{"d_model": 128, "rope_base": 36500.0, "qk_norm": false, "bias": "none", "tie_embeddings": true, "init": "normal", "init_std_qkv": 0.0442, "init_std_down": 0.00698, "optimizer": "muon", "lr_mult_down": 1.5, "lr_head": 0.0099, "final_lr_fraction": 0.0}
Each number is 128 + 32 x the weight over its row's rms, rounded and kept within 0 to 255. Layers, rows and columns count from 0. Numbers have three digits each. The size before them is the row's rms in percent of the matrix's.

# up: layer 4 MLP up, 320x128, rms 0.123, rows 196-262, columns 0-63
# down: layer 4 MLP down (transposed), 320x128, rms 0.0686, rows 196-262, columns 0-63
# gate: layer 4 MLP gate, 320x128, rms 0.125, rows 197-262, columns 0-63
up196 099:202130119093114127103111114092137088146107112135143129091142204178122182060094103138120096113118124144147115114135136107110169194128149167072169180125175178133158192124114128136114148050145118
down196 083:044144139137140101103146115162086186133127125114143143151090091113127078154123127142151100139116157119109072094126171168167129138178101144171117079114102108137076057177120113101136127155117123
gate197 087:150121177121182143069068133150136125095136160149148084073135148144130091150101134144100111142104107114204098200133159133113097145116119111123137172166156133108148091106092136188084096069073152
up197 091:111129129156138134127131128163135148074156138107150145140145125129185059148184140148152091175137142152185138118149095177129094105117146150117074092090111087112120141132124123134120148165096096
down197 097:101118104126096150148105116146109127172119134086114167110104077115122108046180109133114141160129133081084114091084128139140093167190091098153095109141192160129165113108123137160116165118139173
gate198 100:113166086163150191148150202162149116116130126087141133159133143134110062120139083163092136092136103176097189108162125146183124098156170152149132068065130145127141053106170176081132135120133085
up198 101:154155143157153170108073145095063173143184089112107150146126185085167057156088114121091099151122120194116060132104156143114112181117139147140118118134150090181121083133083176173066093142131111
down198 097:109111153167150106154110134110137127172142151169185089134116085164135132136140083114160113074188152134102165156143142066204144069110158067078130136186185170121126120099145167104143131147166179
gate199 094:137123125080148127120120150134098204124105150088069092135104072142161143167173169117179104188137147177097137136178111082141155085093114103115105093070148127161098178043151128085168160119104104
up199 102:112159092123081060099130133120176055157142146084112108198168106128148215152153092089161144129120207137180106099111101130123147125161148110157103129126156116112131085132125093090116103138155083
down199 096:148074104115045158180121140121099163117115107163181108053098145207096099147147194132093155097144134119125121160146131096128136123038117171159089140097103128123104141088111167157131124102102153
gate200 085:134149160129147114091105037114051101107134108087091131185153096149115062225155124125161183110162159123135119081114069155123181140116094114080096113140088137146130088124135138185130125120145120
up200 091:126139126108119129195082165132127186161135161232143121138156101157119087168064142194105113121085129125135136130110101111121075194129145142077143107112146085108171130096125109140099082085103103
down200 093:047098098146139175193139124173161104132144126126137107142150128132113136110116110096151114088090140107104120066113145126117148135114136102182127086148118135121119108179158129186054212185109171
gate201 122:141078050127151076099137146136158091107066082105182097064081123105122127126131150118143092110127108135097105098147103158058206193070111138140150094174118142173176100100164087117119157169163123
up201 121:162113156123151151097151093102159075128079156074161179084153114083169032095204144162136168101092133168132148144172151144084157119152112148149152205116112089134100087153154132109158130106091160
down201 119:112123199164188122158109202134102139149151074143082060167164153146111126190136146084105034134164116103152132131149130106151139122121119077132153127132132116125148124076155136140138065142116082
gate202 087:159087052165170070142146126127118155193096108113162094138118081081129117139081086126138104124174187097161163106091116121105141117161170157159107096107130145163138144100118154120149173189170046
up202 096:139136159113076155089169154109137140084205093139098117093180111084151081086167167154132097092161169104170127134076187137170053094131161141156154097125066188110135124034166130171180117106141123
down202 098:106078095118137091188092224069092149114082146117146146159155140128084109117151103148117113112119162158118138141084088184153149119149178165106128212097154093136111167173116135123153154158095153
gate203 113:081185113148096116127158148113140116115136098153103123095138108108122078166133137150148202091108130152077036129151147116110103141122099177139190159146122140126131130133109075159194075146178151
up203 102:146093140109098161107073128127111148143175167121128208085131142107096078153099149120138122079085113143210078156123180061146090151093142198122157048142112145101096093156209104167108074140214162
down203 109:102085159187064146100123218080094110109121186152150070131104140078130121070135060127118064111093109145157137142214153171137130141095120129152123163099095154074134156124092142130153159110085151
gate204 109:117110126115112137110157117185133137061120104104151102162131135155096162193121145178143168127147119127148134078162155066124163112092129078111138115167110124138147135143166115131140137089095190
up204 108:081186131145089155135080122103152076151193195097096069122171127138187119113126163089103091157141157147162105116104166175093089149128158123135130108112146113151092186150103172109167097139162099
down204 106:122132091046110169168123063169173124139090136138174095152124129133162141127131150183162190117092113162065102164125064105195160154168088130095079093105139119175090087157152149115121130124163155
gate205 088:098140127081097100140163168173142184198108169193136154147100127140174115092130134095188137114125130144144103075125128170124144108124095095135151072173108129115136110181159105152158104175152153
up205 078:165130107112134160138167137121099137160166199189106158169136126152132089132107179054184162171093117125140139127132101136101119123118180117153152111120068090071078109157125088143097217114110150
down205 091:149134120134081098113128089153101130151183094152073175134126135126080203150161149139104138131099221097118085166097133054141132138171215098155140163094151099173126142128108196090180152120114117
gate206 100:163139095125119103162124078123077126131097083130132066126147114063135142194122119127013059163120109177129096143188147154196146124107126154101121107155099156110111144131131122055104110129135063
up206 103:146107074133093179136120068213111151168131148159157114174133155088114088152149194128111112091198109132142116116143176103075103106112129139087139144128124151143144149116175111123161129138115155
down206 113:100168121123147132142080208121141111165104123069151184068155137094110105124139144117146067083105143137153105115114128153147130124047133151126129182161106070136162112111076076149170078144118111
gate207 105:102163094142112062029131164117096112120109168182042076123150133119099131170110130109138105153088087156164098089103112083143126093112102138143101103142043128062116151136120177124095177184148129
up207 109:135128192119107150166138125164088121142095146122064166126116167182132115102147107143185141117141115075148097068181089175141121121146104150167109145082175080107081147129116160164165117130053091
down207 100:137120102096174102133117105092179125117112097146111145145126105104079130183110120132140098159083122188104149170141163095095104151128153172121112107138150184072207148102135124123114165171195170
gate208 105:141092154137111084124137109132127098125114106157098123126174164112097120177140104116064137148171126085163029136086049182113165100171123149075145114083139144087184149134087093151183113151048145
up208 108:084148093164071123159164077135097176164124143163140146101112082157116122167156103085092199145087104116140139169081047181077095179139126106074096131141132117091197117124107139167107069159077086
down208 100:137196131077155108079095163134120097126123059081189120136173140115141111090138101157091143108134138118177107110168106118125145136115133081195103104160111176156066152119144102085131081158124127
gate209 081:117138110198106170086136130084101132105159153135135218156162115119106126093205122133084088174132150095149110112088118187129034106146128203141129117144149140107072113105136156130196129102128139
up209 093:162161082188100144139196134181152173137129142141129110101081127133091168137125141092103185093082091096149199109125127132134130146084097163123076084141122150158100131161141102102169129158110146
down209 081:099085118125174111100101099102133111127137133105102171177207156153149136086173096146139065172149128160083139158119125132116102149170123118178140128128159101114103128076104168175131148113123128
gate210 105:155106105152118097115057089084124110135181125118104147091141106169113152133082123123126127115168210167189126125176131128120126075117072077089129135146089107070095125130139059088116117160176144
up210 091:116131128155112091095142098109100139108194150141149081134102107105130142137140124056130156151131069214075180079127161106154137148107140107120165119089134108117117093147161133185132063152135061
down210 102:201108156118173040125037075187116151156126118135097193158119086151090169199155125149101150110141129209114113176093179077103104086160066158103103095208143118142138128102130143115088170111154137
gate211 092:145112167136137131163130143145106107151222147152067069132109127108149094147175131087121161116213112108132166097137155114129178093155149123127059140116077152119123109091152132117076088139109127
up211 080:147120177152164131161141151111125061149146144101119107095133087086178116153140173111155136139147101119108163099180160089076139141109126117137070114156136149179127096068099148131066128095168113
down211 096:105102123141156226193159089139162085145119136112162117141020124123126151158159115185145094105165113143106093121159122139128156104152143163170102082137113130154086131125062171114168114100147117
gate212 099:080128090176115104157147164112181144114064132112103085145113116117120133118102118148114133112147173164170135208137107151105152106149086105088175096112153111083146122063124139096138099135075167
up212 106:133140106115095160181121111104078090124196079145154109114124118132129157119162154091135070162153135171150104148130139096105170192128111076157219176137086122163156144140182182058119156094116092
down212 106:133165172132132129131104122201158149127145106162117158130199146070177129129149060101162178137104155133113066100110195140108133187154137168163095141091123149141125155108099094147140135161142117
gate213 099:116140107126145118111124103168100156165063104035103153154142115178109102116088145115081152101087101162074115095115071136100096127098119107121132121148086114121129154101164098189055138082144107
up213 106:152113103113129119106072092075082113202082130191130112147089082150171074169139149088167125122131159101143091077085120162165125120114148168169116173114078158139103165081133164107110115081206164
down213 106:166106098188153120130107113130173125116149129117161179124111165102109119095100093146072130133117118152095098170168093112156133121116066148144170105166150116147151137134165157122179132102025105
gate214 103:151137118128154139157124179144092183176137083073136148095115107106075102081090133132190138095085078152083120108120116177131114171127141157146191101122109185134124138086126112080114090191104100
up214 104:161088141084154121090117111119108113081156092138134146170121148071193037153163131119116114071151093156123141072111165169121159144097113124111145088097095133137094092182119125108129086106135119
down214 104:158139154162116147141145203132164202145155108162091179118124111089089145130097145138118146161127130091173110166165159120137088153117161126159147152108155156113158189109157143086148123148167151
gate215 098:144089108148139106101187141135101092062128099120100181160156128132161113127087165099053090131084122106113145078182092147089112126168146103091135177127113179138130106097193115124090089144164080
up215 102:094134175100177182090173125170076172112134126099128151100155165086155101115146103117119092134130137112103142075149102163105149118081122150106143124102071128123181097134156158086121189084152181
down215 100:140104108172049084082102151104171119130114125133178073080132149140112090173095139121110201137103158191052081172120114104111104131132141120069142084158177126112125146087128092111140131143117158
gate216 087:127152126140123106111138165110126102157129186192145194201125178145138108074136092108134137146103165136134152124129129113109119097086131080126115127139121127136109093138108126149130134135136068
up216 104:193140104176165135132113103076143151147138141156108182139155071061103140134135136106181126089129154089160174169156119117123114098087152106201118111110076078125149126127134217168116101043128171
down216 095:111128113124161123117081255134099152148133131064140119144111144145136151108140127179087175123083151094107081142126144143167200107168135165152124114151200134108150102105119108095157121143159124
gate217 099:096124143149083130137148098141132103071084101159139092155172136139132112146162103134183143146179144130076132137139147116122110160207125148136159217107163136129089090134135130133148116232156133
up217 099:139125111141198082121089132156143108165155203153091145096136111179140158114137128112087115215070144114175124134137086103142123101148123147125148172086231084098133155093125110133142151163107099
down217 099:119164100104135155142153179129094192115153098096143126126097111082136126085060152097125183079142152146120170166123157121127151122085129116104091063120088173152145147116137127103128114064132165
gate218 103:189138153150121120146120173078183093148165127123123101160165128078151108111087059157112098120098070150112141118090149183126138099190180103166107107114079144113148086165133137071087158206126103
up218 109:090138101092183099148145165071091155117152144136121093080128161171045189158181087150075111147080145152129080088101165182157098160182118161104178174125155076114107121068105059142119106161145146
down218 103:209136101162142135150144075075134133132077128130155126148105098121209129141182154170080121136204092101059154121046153131171144084149151127113133095116121112129087135167094122134120118119161098
gate219 101:110180140126167056117122134105087123190104158122104113076153141133152113160164042174140159182132122147123192106124142109074123141138196151179102105159138135137119142177127090132064169097131146
up219 107:052174119152134085180097152097182141162111124223077112141138138103069099140163100105177137130088182151117113113136140162172113074164187134168094099102164123160173124135132120112182139138099154
down219 095:145070173160121158054123132143097163084157087068131149086057133096141101094092114138108098132161144095173123143161096116103183178140068086137133123185122079071157169097095137122174164097163166
gate220 108:192095083130133108124145149132107084163143134154122050105164135114082069125110127157118082124178112152154167166164142108142096120163102129156090099076146112087141103113162080151196066057062144
up220 104:092190070139111114079197109127119074105106094094069084147116176163130133138129095095154119174128157085099144153150124140094134096196173172137125152157101158138080116124117127103190070119067139
down220 113:156110143079142155115063172119184144160077172114135125084077129117141164093121099108113119097137175148115107146104175165053142138128106189122130117150121070183097090110087109137100125098171190
gate221 105:104139074135140099130083146127132101040104163091146103158144096066112109139144141117126131124101154141149134117140087133119133132123089119134110124175226152187125155067171152086132119151158146
up221 109:160144056155122153082159132104057075179155106143126065105150115165131093160173115143162107151173129134112135165146090106101071143107120117095145103095143131049174142139112110111110111148136090
down221 104:118173155103103146157171115110171174090180141132125142180105134130088134142169200104125146081168106124053169142113141115160089090126116155111066137117112149149082160058140160120118126101144129
gate222 107:086106094058106216198119183204191129127126075160103135101102117115162180131152139107138073101166156169131136107067149143104142173144101131151146186144113159134105165112130140114072145191136105
up222 121:190120164137133116103128131103078129197162154136160138160194144142118093109119113151108100115135134110103157145172102173140143155171130136159072062146128140074097088111141169123193110098118130
down222 111:130196110135125137146131167124200109102140150098107136160104164086182193194172151147137077171177086150186072137110143115124142093088095118100169160132143172140097166137126137094055113129149096
gate223 092:112113127176108121072148120150100111149171131127056053150125124146095133113155108180203131090070085130133075141088113094119201116042102136141099151138064122120140156105111190112149139121109144
up223 095:168083116181123133119148131107104164192076105137088105141117145098155079155080159191096110104113083149134154171149127147159179146097129169147160127176143086163120074063166104111123148111194144
down223 095:088066195086128106172116120153134136097153128124084129148136175175158105112179114088101146120109127123147068098129072137106174096114127160117164110158112115109101152175082111090136148115139124
gate224 100:109144122157192126099073167137154144180154132115115096131098136149152116125091105116136183061158119081145163158107117063160061124124149114199144136150081113121105122170105132112133131155105139
up224 093:095180138095193166113132109111106147109125137169110193065190102106126093109114064124135085119130066127102074106194101148073165092180128131075141118162153103167109118092097136128094175104134127
down224 103:139173148122095198198077160152165137221131149121096127161135165172147112126136117085134161163133191172133165122075120148129092148134152153174113124127087107109096142214157157079127134156153134
gate225 100:094138097117199129131126136150064136127054172094086111164151118147100137122144165185129175148138087117161182183122176123059130089106117070135155100102143164149153138114093128119165197099092117
up225 104:148137146102123127148101124118124105148137112164146150176185209114094211190189128049119150082091160119076108144102151147129087176127116103103068209096131126085081118129123140159122058093131069
down225 110:126123108151098132166105091083112141128078171156180114086096095160100114118072141126161167126114128147125150105129116080075159119092167215155187108094116156111127098171066070158103143109169117
gate226 100:154117155083123140104160162131103174091120076151083107070144126124110110171086167134243096104126121120092093063111145129166123089092188111147153148165135075091113104093134097150130139145162116
up226 107:106080144117107119123141162120107107160171120135127099158208125101125110078104104146137144114168136112172100107136110122095156172159111125126115141144142143152106129108148091159147060159205144
down226 096:087153114126099091194060130141172086128124127123079140118140166194108106063149131133098195158117100122078152107096147125123174091162155068111169148107100108103129104047110201146086163063125204
gate227 094:113165117150206147120085122145163193085104171152160126128123114159127134113139122108165125146098146177136060144111090154144152125099131084195106094132148106078134104175154126071084134141187082
up227 096:084117110122118169104159140169153114123161129123125109124141129119133159126162191088162146179072138157133151129106140088127161155127168156179128176084192181169168151114123075100180104199143042
down227 096:155148178171129084120104149072139133118173104091090138130106154130084102189112152143117073052181117130128151134145121122133127140147104108099076133132131097131156155087138162183134196124068187
gate228 104:155123111093172104082155115128087172126113184076104105176170148155100131110166102111134116102131142205140130125078064125093114118154158130138070130139106111126114147157172125166070165129151135
up228 104:200134158115107114162191166087125158119168112132118125145061091118099084088118155136100131112135104123140156114056148086172124082119165148169121118126131187060106074118130076150212131122167175
down228 106:118184130119142073094123083112189146067108135096116097180146134109183116163185106103172110172132170176161070126139138188159084113151165180105134154146104122156125191123130167157167161121080147
gate229 107:119154208172141103118072156133116098172064147075080144182140148128117117129147121066127126101135058089125127156127092182152102147175112080107180153081117090104178132131101131125124084130135135
up229 106:157102110166169141123235165124090152142083157159139115110182166127143130154117109176131144127103151093080108225101227157123093062153142159134134104142102133107097152157066110109125109144145169
down229 107:124117088104127114158118063135124123132165145085099108090153119153111137064062127111071166140142098162148169057138101126150156053150139038102072112146170131150095093128150172091099200154125172
gate230 110:127105142188125196145127132145142122120082092148168093153095162148101100100163119093098141129079122084081148120118137150088155162137153124115116123071124119196169148133136201157075093146125110
up230 109:124124120133147084157170139164109170066176185121137124132102118152126116134122133097153119179078143134121122111131149157104140115081127125166079135186101142129086105092184156123140147128142194
down230 111:067104158124086159160129171120129156141111117145128170134139122117145123089146136077139108088119174116100142063108036098129149178158131133114114172127158152135146130147133100114125091082086141
gate231 080:133156154102111068158100091178118142127138186117144136132101100144116169140136168145154091067065103153159185145123117118123185177100097178113139124147128133124124148076139129099154116088142077
up231 076:109137083067155160122129114116132077138161080154160146133149129064161097188130118133086101101073146105126141125112113107091064087137217127148124052098157106121186078168127116139158124112106163
down231 084:147171120109091065168165133168106113150144131133109139187106127145096196111151126138107155082087119128118148138139124107192116191143112151127153148139113131121122110080123180094065129098155132
gate232 112:094132178201158079179109136054138200119167136169151117068120146142157158154101104119082100100078126103081088074101183143134119164150107085133136122121133148103136117140183199113090110111135099
up232 107:081135085133129132166128125113141169152169116175094145172158128123167043115093081116136102110068102135146194138158108096121120108127087166167107144164108064079174178128131147110088141129125134
down232 107:143159125088148200139126162143134066114053099128130109136080070129106175099135171098095136137125164143173111172138155135132160174100171177125148129128087111092055103121119069132175105143112153
gate233 106:145139114126161098119145136178115110102119175087126092178174139145145176164149132079146169119119071126101136095147141118148151090146153100151064127122074068143136162120172145133123100180177095
up233 101:088101139150164174117124101116170118115116204131138097108123129068099102155097128131149146140138146137147194100136102181157159147111105049137112152079152139149121111143165108127082147115155138
down233 102:139117083130154099074149178050101126123088084103122091126098058152131096121081142185151121179096132173107097159191148122093125107116098178176115068123119144096134100149127115146169105156152117
gate234 095:151150086165174104172137179127113161086116084111161062171180174104096176114164158142121189128080088106134143171172101116132191153137126167140173120160058125179118129136153145106114162152117115
up234 097:126143086185159083110158149192139132129188108049165109182149172127162161150116117099131157080120124107140127095143144123161144118136152110164144124166107125125078162095165170160059172168092109
down234 101:112129158077137097157165101115066165097088076133125097117107114148120144149101133128109093108093127108070146175137126150117163182131135184132114139139167121095146038110103134167186163160128082
gate235 100:085126105168207117131153193116095121170112140096079118178072077124120096169127100122154121150097087098149113135184121151117156123168097124128101137101115147128120119135138102089138122101094082
up235 102:097136077080152188169179144126118150080092143145116086060145116113127149161180121176166084158143086148147160122139158118108128093159160137127176160117147075150094126186078156137157160170142141
down235 104:087152104131121070106158095112135135162083101137059139157116142116100072083100056174113188068143103136137125108138152117118107132065084139090081096113137149183111132112135098086108182124199079
gate236 095:172178101179138142034104174149115191113131093121124156112115157116098118114101095100166133166137099094111122162100115165109074129084152117120109125094143147152143056084133205143099131162118071
up236 104:129090083100133137135151116135134113114097068068121113204100129063124117103175152110118092160188131156126110079117136165126154142144119084120157082074124122161119088116108094127151108134157083
down236 097:152144135149146165118097160115095128171120146184103173072170144179155177145126121113100140072155140190184112130127082097106126127096146154129162143143112160115115167129126146115190136125141187
gate237 088:149171111074210131167098164129137122140131165187114075136174087169114162135157146132083116102138181118104120117080184116140117144111105130178130093170116119100107101141062137091134147150139110
up237 092:121118111206137142120157099147097134148097118117191146095100166201156155105099144102167197092148128201087109110100028114126151136150186081164152118104130153123191179154084153124095148092129131
down237 092:108156111093171133103089164124171067130134146166123114128174090112087152148183076117118110147121156111111096154089238123146089153095077144122160111125095115127084133082104066158153117143123105
gate238 100:151095121147216084150140131119091125067107146120098044155142072144067132117154176162139084094166170143159131078094081169107165154114114107094159145113107177081134117130092133107135137113133062
up238 097:153072151080108177112158184146119193105156137061126152084125168205119141131101160163095147115148126194104138146155214081093094142138101128166182114152092159134141128148118126214158111133110108
down238 097:218172137144104106147124101126143158172113117176181160171174138079155137119121097057141133152120177106163101105131074138101121155187129119137130187109109113125146088146108115130083138164174125
gate239 104:118143125085146132124134125114131148139117086099150103130085141073139138160053064166138143213170130123124176122175066135161168094111167134116104132182124167149095176097148122113130125116098214
up239 108:113101239158129090151069132215041120094125187118133130127162131120130107119116154142071152128131130146117131171177119146180136156160112158072114090116145145122094153088182092117144116188130117
down239 105:095138075166139147106181101174106114161115096124104161127156137190076063156128078095131141099171101127131132137172202102121099139080107111150105116051094081107136090083149137165130100122189105
gate240 092:151139128124165138128174166161104104103132120107108157060135131170158061142186120120094135197178108079044151097100150150131089144150106142122065133173116089131040123133169092096142061187123159
up240 096:062132148118088129105078103081177118135119144150118115094092108111131138119178092197168092071172094122123150209147156113145116155126154072132185134109126114097197096080070118125153072161149109
down240 102:128115126130130200094078121113159191100173141109120112189126204084070123095125102108140124157103116106133101162146137106088117172109115119208124128139132128136177113116125106186138083069124108
gate241 108:099150034139154138170112096093089140115144154127138141127116126151101146131190116178137118094159115059187181110197122186105139131164155152063120157114081167099095099173149148136101087130102103
up241 097:112139124114108108145153123102137092154192114151174142192154161127104131120118150155181162091091142125206084157140140119127127143145094080119181217090172160044101111152114092130077134139116113
down241 108:143151114112169083135142200100100058126170074174108090129171129105117092074114120052142131095154178121107094108144092132160126131104116126171160128084109117126140163151101157147111117176107196
gate242 113:129108160115086137146168130166099067096100140107073117095112194136147090109128127128157153132119109168125109133110108145137087125164118177159144144119180204082130135141144140120162126182163112
up242 101:126082128088115121194150137078200115114121176139152123110070192120120132144108148149178133138139068091176153110093114151165048131191115126226072101099155158124094129138137165138113146120143142
down242 104:089173090143165138129097070098150143167149087194117131096125119174125121161110129102104123129236144124078167167112095131071194094098110120082144116125093113180143159142168109134130119091142179
gate243 091:075125086151113147149142094106109131157103107122058090202111117112107138137086091138126167104175139128147139172082147045105087106080142113154166101124118118097101146127072083163126115087121131
up243 105:180153138063096103061132125151143097099117116104194136128109116140092137173185113122149128129130162134150105124144114132045142150087088090113107061132156145146156069138174168075075175115103153
down243 107:134124081163184095172160158091111127149154106117129123178138126163147084065142165113173136147094081110138107123119112103166145113155154125162149113116118121147088173141089114184184073164200083
gate244 125:095112086079138165128138165084137192167162079146095129146102128156167098127156114133188134089129125202104067129220028146129105174113078048144153133126122143149155147118161171166127112115137108
up244 120:114101050162079184091108113093171146121124137153156141177070135130125115113127142144157129137135197176173104168128151138123132117172060101120117130156059110133136099122080145126143138124186150
down244 107:099138181146142142136099067155131091144066157145136086124127154124106192161132118167067154173135113167141170089119133105093119100123153182137122175127107130125118095123151107143101164115093177
gate245 102:112114175155081122183134134105166165134119165114151065169111166121163137172116100154119114081058116096130167097159133092120133143103130133093098146151150147093128136171118068127113121102111095
up245 102:098124161104141116122113119141064078142123179125086132073195159127123151095106120163103167120187123132047081161099160188103138163157022149155152113146101172121135091130131123145169174182122211
down245 101:115199122129129112108133174135125145092127151175127105146076141077156076126134102133127095076111168117106141079140120131145137159159148117164086125134154082102118104159144136154119135057152120
gate246 094:124102072166097067104111196149091169185113085110107119140125120071098183142143131119089124122101129110155095094121171086147084109091140143120098160150111126182077120119147068119153114174167084
up246 100:200177138138116109138129101139089134105179123144090078082058186126108146106131097133151118107097167170117137160083095144119193113089163030087154158082107165131137131143081107144156098133113119
down246 100:180056083094124109089088128145150086127127128106144085156097165061118140128090190144092126114133128137141110128166207135128078126201109160146142067165100110065153152111161127117156115172184183
gate247 106:139141198131115170112115149182092126084105187111155080202115161123099099104149062128158109136141113093144159088149121162108195202128149114116124118058128177056219109116163140157150136166122134
up247 098:117110114113145145170060097093121107127091125136161132102158075123159062107080143176111118159107140142158120133123122112055123172103093141095148108093116115178184135128125197109158159040140109
down247 107:116141155129123089148143133142149142165100140133123088198169151133080128155165082095133136181147111132144108161083121149111141194145200130190098109118161160084154108127132126141101063136146171
gate248 083:181129176138169130128167089114112151129124094185140134149149170095174077126152133142178202115158075134105104153087126104093131067161099137158057105182155116126132131161139144132131117114103176
up248 068:165082172130121149096176100145109176137122095176117104130174178099083086114107118178183154125174102128166100161073118095113140125187093090144148108142147133172155106170163137094120150178135145
down248 092:083130102120089153086117139132158124117145159064093060166125121122126163126100158100109118055058154115136161094188087127159111255117143118167149119122132117076121183097128125154154112135119095
gate249 094:152076093142085103148125138142154150134169109109085102200106142141186098120109160124166076107111102191115110130109135156092137094170168075152146109104094121095097121191140151150089111143119171
up249 104:142144133106122147180057133160142120139153075143151084117141123126099091149085095108163137161084125131138168165144161091155179147118093128133083139090099125170141138093187135113138140159134176
down249 087:126109118211205122077132160130137100130113132171118151157079112066106147096178126137091118131126163089115141055157123118090111129041147128127099052139151099076123125130113141199127175112130123
gate250 102:128129129117121151106161146153137096091082122108147088132149120121140151151116074171147196161146097130165131124096174157126165166063096079117118181102121154173093117121132168146114144100097096
up250 090:108150135096087105133131124141150114077147101153185101128162092149127078174161137152092111139166099139096118117119140141141115118090152175136097174145111150127114051114130202167106108049144063
down250 102:155076043158127087145132162127149084107185127144101140120150118137094137139114090112111138154117152129115121140132128110102129112099095086145137121105121119133075166120102099183117076192127202
gate251 085:192132136106118117073121107091146145152185161159142138108151133185142132137077121128152115094109107096159208126119107113132138135149135099099156118109119056061133108165131100158123201145105148
up251 102:135146106152157057141094142174133122124115161169155119141187073117114034168169159130112095094090142148171151153134147166104127157116185187086133132127140074095165078159155077149154149163139210
down251 097:121094144088185125135195135140150131119163115082082151169126142091112155099063101123132078132200131154101106144100103086092111068134097130136106179136077134128120165139123129105079165129114107
gate252 114:133150078069120109142101110089132170132183157136136092132141151139154116156117115094085111143125093129148204151161156123120125140155129103167130038101080172172135159165122111124151125116111084
up252 121:119078194143209190143181152122159100098145121099112132193116143143113151188162157104136123133118138124130123118131206088122112209117140182161157161093129150124160130165097164132138148078075126
down252 111:064098143122140153135137122186164105178175142123118126097193173093111065067087048147070121152137116187129167134142093116148121117128084136122095183097095134103121085104157126076100130139081155
gate253 093:048154134092145140127126163137167098132141146158134182131117140113133110192108106155177133136129199099177116094095137090140165122108177135087179154113159105105106163180095089136202111116137154
up253 089:149116119168100141110166156169141133140135156188153090187178092122099158072152160085147051112107123126165133110104088160180103193166135083163132151051080117178106128132153118133073141173117072
down253 077:082163117147137137096087125134048129102133077037116124077082111125154147111122074115073255136103119112117183166117167118131139078111137174119083105141162179142162108125112118099135086133182153
gate254 109:131154064123156080112103169164121096197084112171090117111110093122150089133117125140091146124152127070142150095108096161074093095138109099125136111140126198123114103100099173142061140140149103
up254 114:145149112129139136130127144104162126094180100113108105124169105099172111156131135120168130168187157155116125122143190113057097110105185150184147093151178086144058152120114110141115186130148119
down254 104:111114138145156150117107094063123117136132084145131151064063134107173132088074154120081159093101098092184167152103112158099138093114141073078106156124128138101108127079132147073109140072153164
gate255 097:207147130028173088149119118085150119132189126129112131109099119122148129120151188140145137124155151108095152182100163171100111135141089115140132165119121109148127103105120121152089193151052100
up255 102:168134072103145120167122066084121124112128160106187115136154063187168031147137107137128114115136154111146154168124108133148082146103096176084138147043101166151109109159117082147134151104129091
down255 107:125133151119095107101177149161127151102099095147074154139126124077103180141084133099135160135102117140104135108133179122066112169121139111162154118193124100129141138077146124108134100139181195
gate256 086:143116179123117185157149114069161126158164133098071102158136141127135141133127172163111081086093100092140098142144140150165139086112137097167124159138113109089144103195142141105120126145151072
up256 102:161103149131135078117120085107143100123153129146095136177125133125103172188090138089096093115179139052182122116110124148155130163074140136091144131182131127071088148104088201155077148112096174
down256 097:133127102164143135089096119183100147120107157119161109119126102130143059131182161126171093136087087190161158115146152124113119116161123120156174044133123099165186105168142044168178057143106119
gate257 102:115093155136135158107115143110159187085095090077114080207094113129141160159212162126121122144101099109131141151097136140069089151111140154142180073107142174110134089125123112142120107131096071
up257 099:129124192144119184105124107144142145126183129157139142151121127096139133113177130101179098093151132141146130157140160105133143107121161112093095160109153021066099119115142085195139109122144143
down257 100:158140086151157090090119135153086082159141062116113141133139111163122120153065115082158134145108169132141025081118133131162189101156111152182096089138136145154105116127115141051137118147172089
gate258 098:085172122073084182116175149166166095150111125146148149162132100127130175122097123141127169166110116119118113154148086161141080105124124137185099126114161165110133175138096120081157106190166150
up258 107:141195139159111153133160141147113145164071100139166139121107133129086102149185098039113108092151119075099153095116169133075170117118204110110169108125152107138143152102105171099099141164128075
down258 100:101095151111114097129083125126174098075128196084116155089133159148146136125139125171126169166071124172118125169155056157243091084145104173154091141158121150180124082134125125133124196124140220
gate259 096:109228119167120100130139148140127097086134143058107159204183150159102153092113100149088150149165117106056146121080125168115133066111116112159154119118093160120096091128127068097088131155102178
up259 103:111110111107150124155164074134132119183130097131032125098071089109098140149149127123137136130175084160125069133149109155121107160159074086157127050141166089102109170081144140122162152092105143
down259 101:143112131116064101159120103092178171093198176132105150175141175123141151126120098161155125138061106122125169130090153095135095104160114105097132132122134151148146122143079177138112141106118169
gate260 093:169131087130160116095124104080097112113109164093079089107063156162088125146152192122090099154090109127136133215111141172127133081167177150101052095114144151153118178162116114127150105115074130
up260 095:132102101155109081162112081152133134106066101107082100135119104127115109121128139158112150185144127096106155109180158116115106075119146091189093093126159111148140110158120060105095096075176152
down260 097:126101124155125165051128116104158109122082152125161091178145171117112131045104179150148112136077160081113139105153101183194133157151129138130080124152162121087109168136135112106148154136060114
gate261 111:115094080147187113145104158109147137171073119102147150074114138086146091101087114133143166078122124119101102054129130094160154116094100131173118171115145161171069132140121144141131144159147137
up261 108:127180127179151124133136139155163151140072122102128138125094070118069126111134137096039132105109092152107119126100131096171133136130119085128121127155144104182085169144116126158148093141124097
down261 108:094131129121091151118137107084124108102172146192105055104129153145191146163150186116204129132077114172140157113142116116081113153135134139149173134147110153067144109173127094090067114120147145
gate262 100:119074053147130122099122168125093167154083137148121161067144162116107132110171144093119174104165106106170093133156177116174118163193080173112138136158102108136092157090153147082240166145112111
up262 099:104143144103085115091090094082091122130129156170140158140097081132130075144115111179109152136124131122143180156106164110131104157137125160125111085024139081110108136174131085141160157142104139
down262 100:133132125088143132128162130211099164128118126058125135108092132123173162082116124134143094136129171109132078124143146154121131082131105126145127120126109095156070091142142147128089136099053084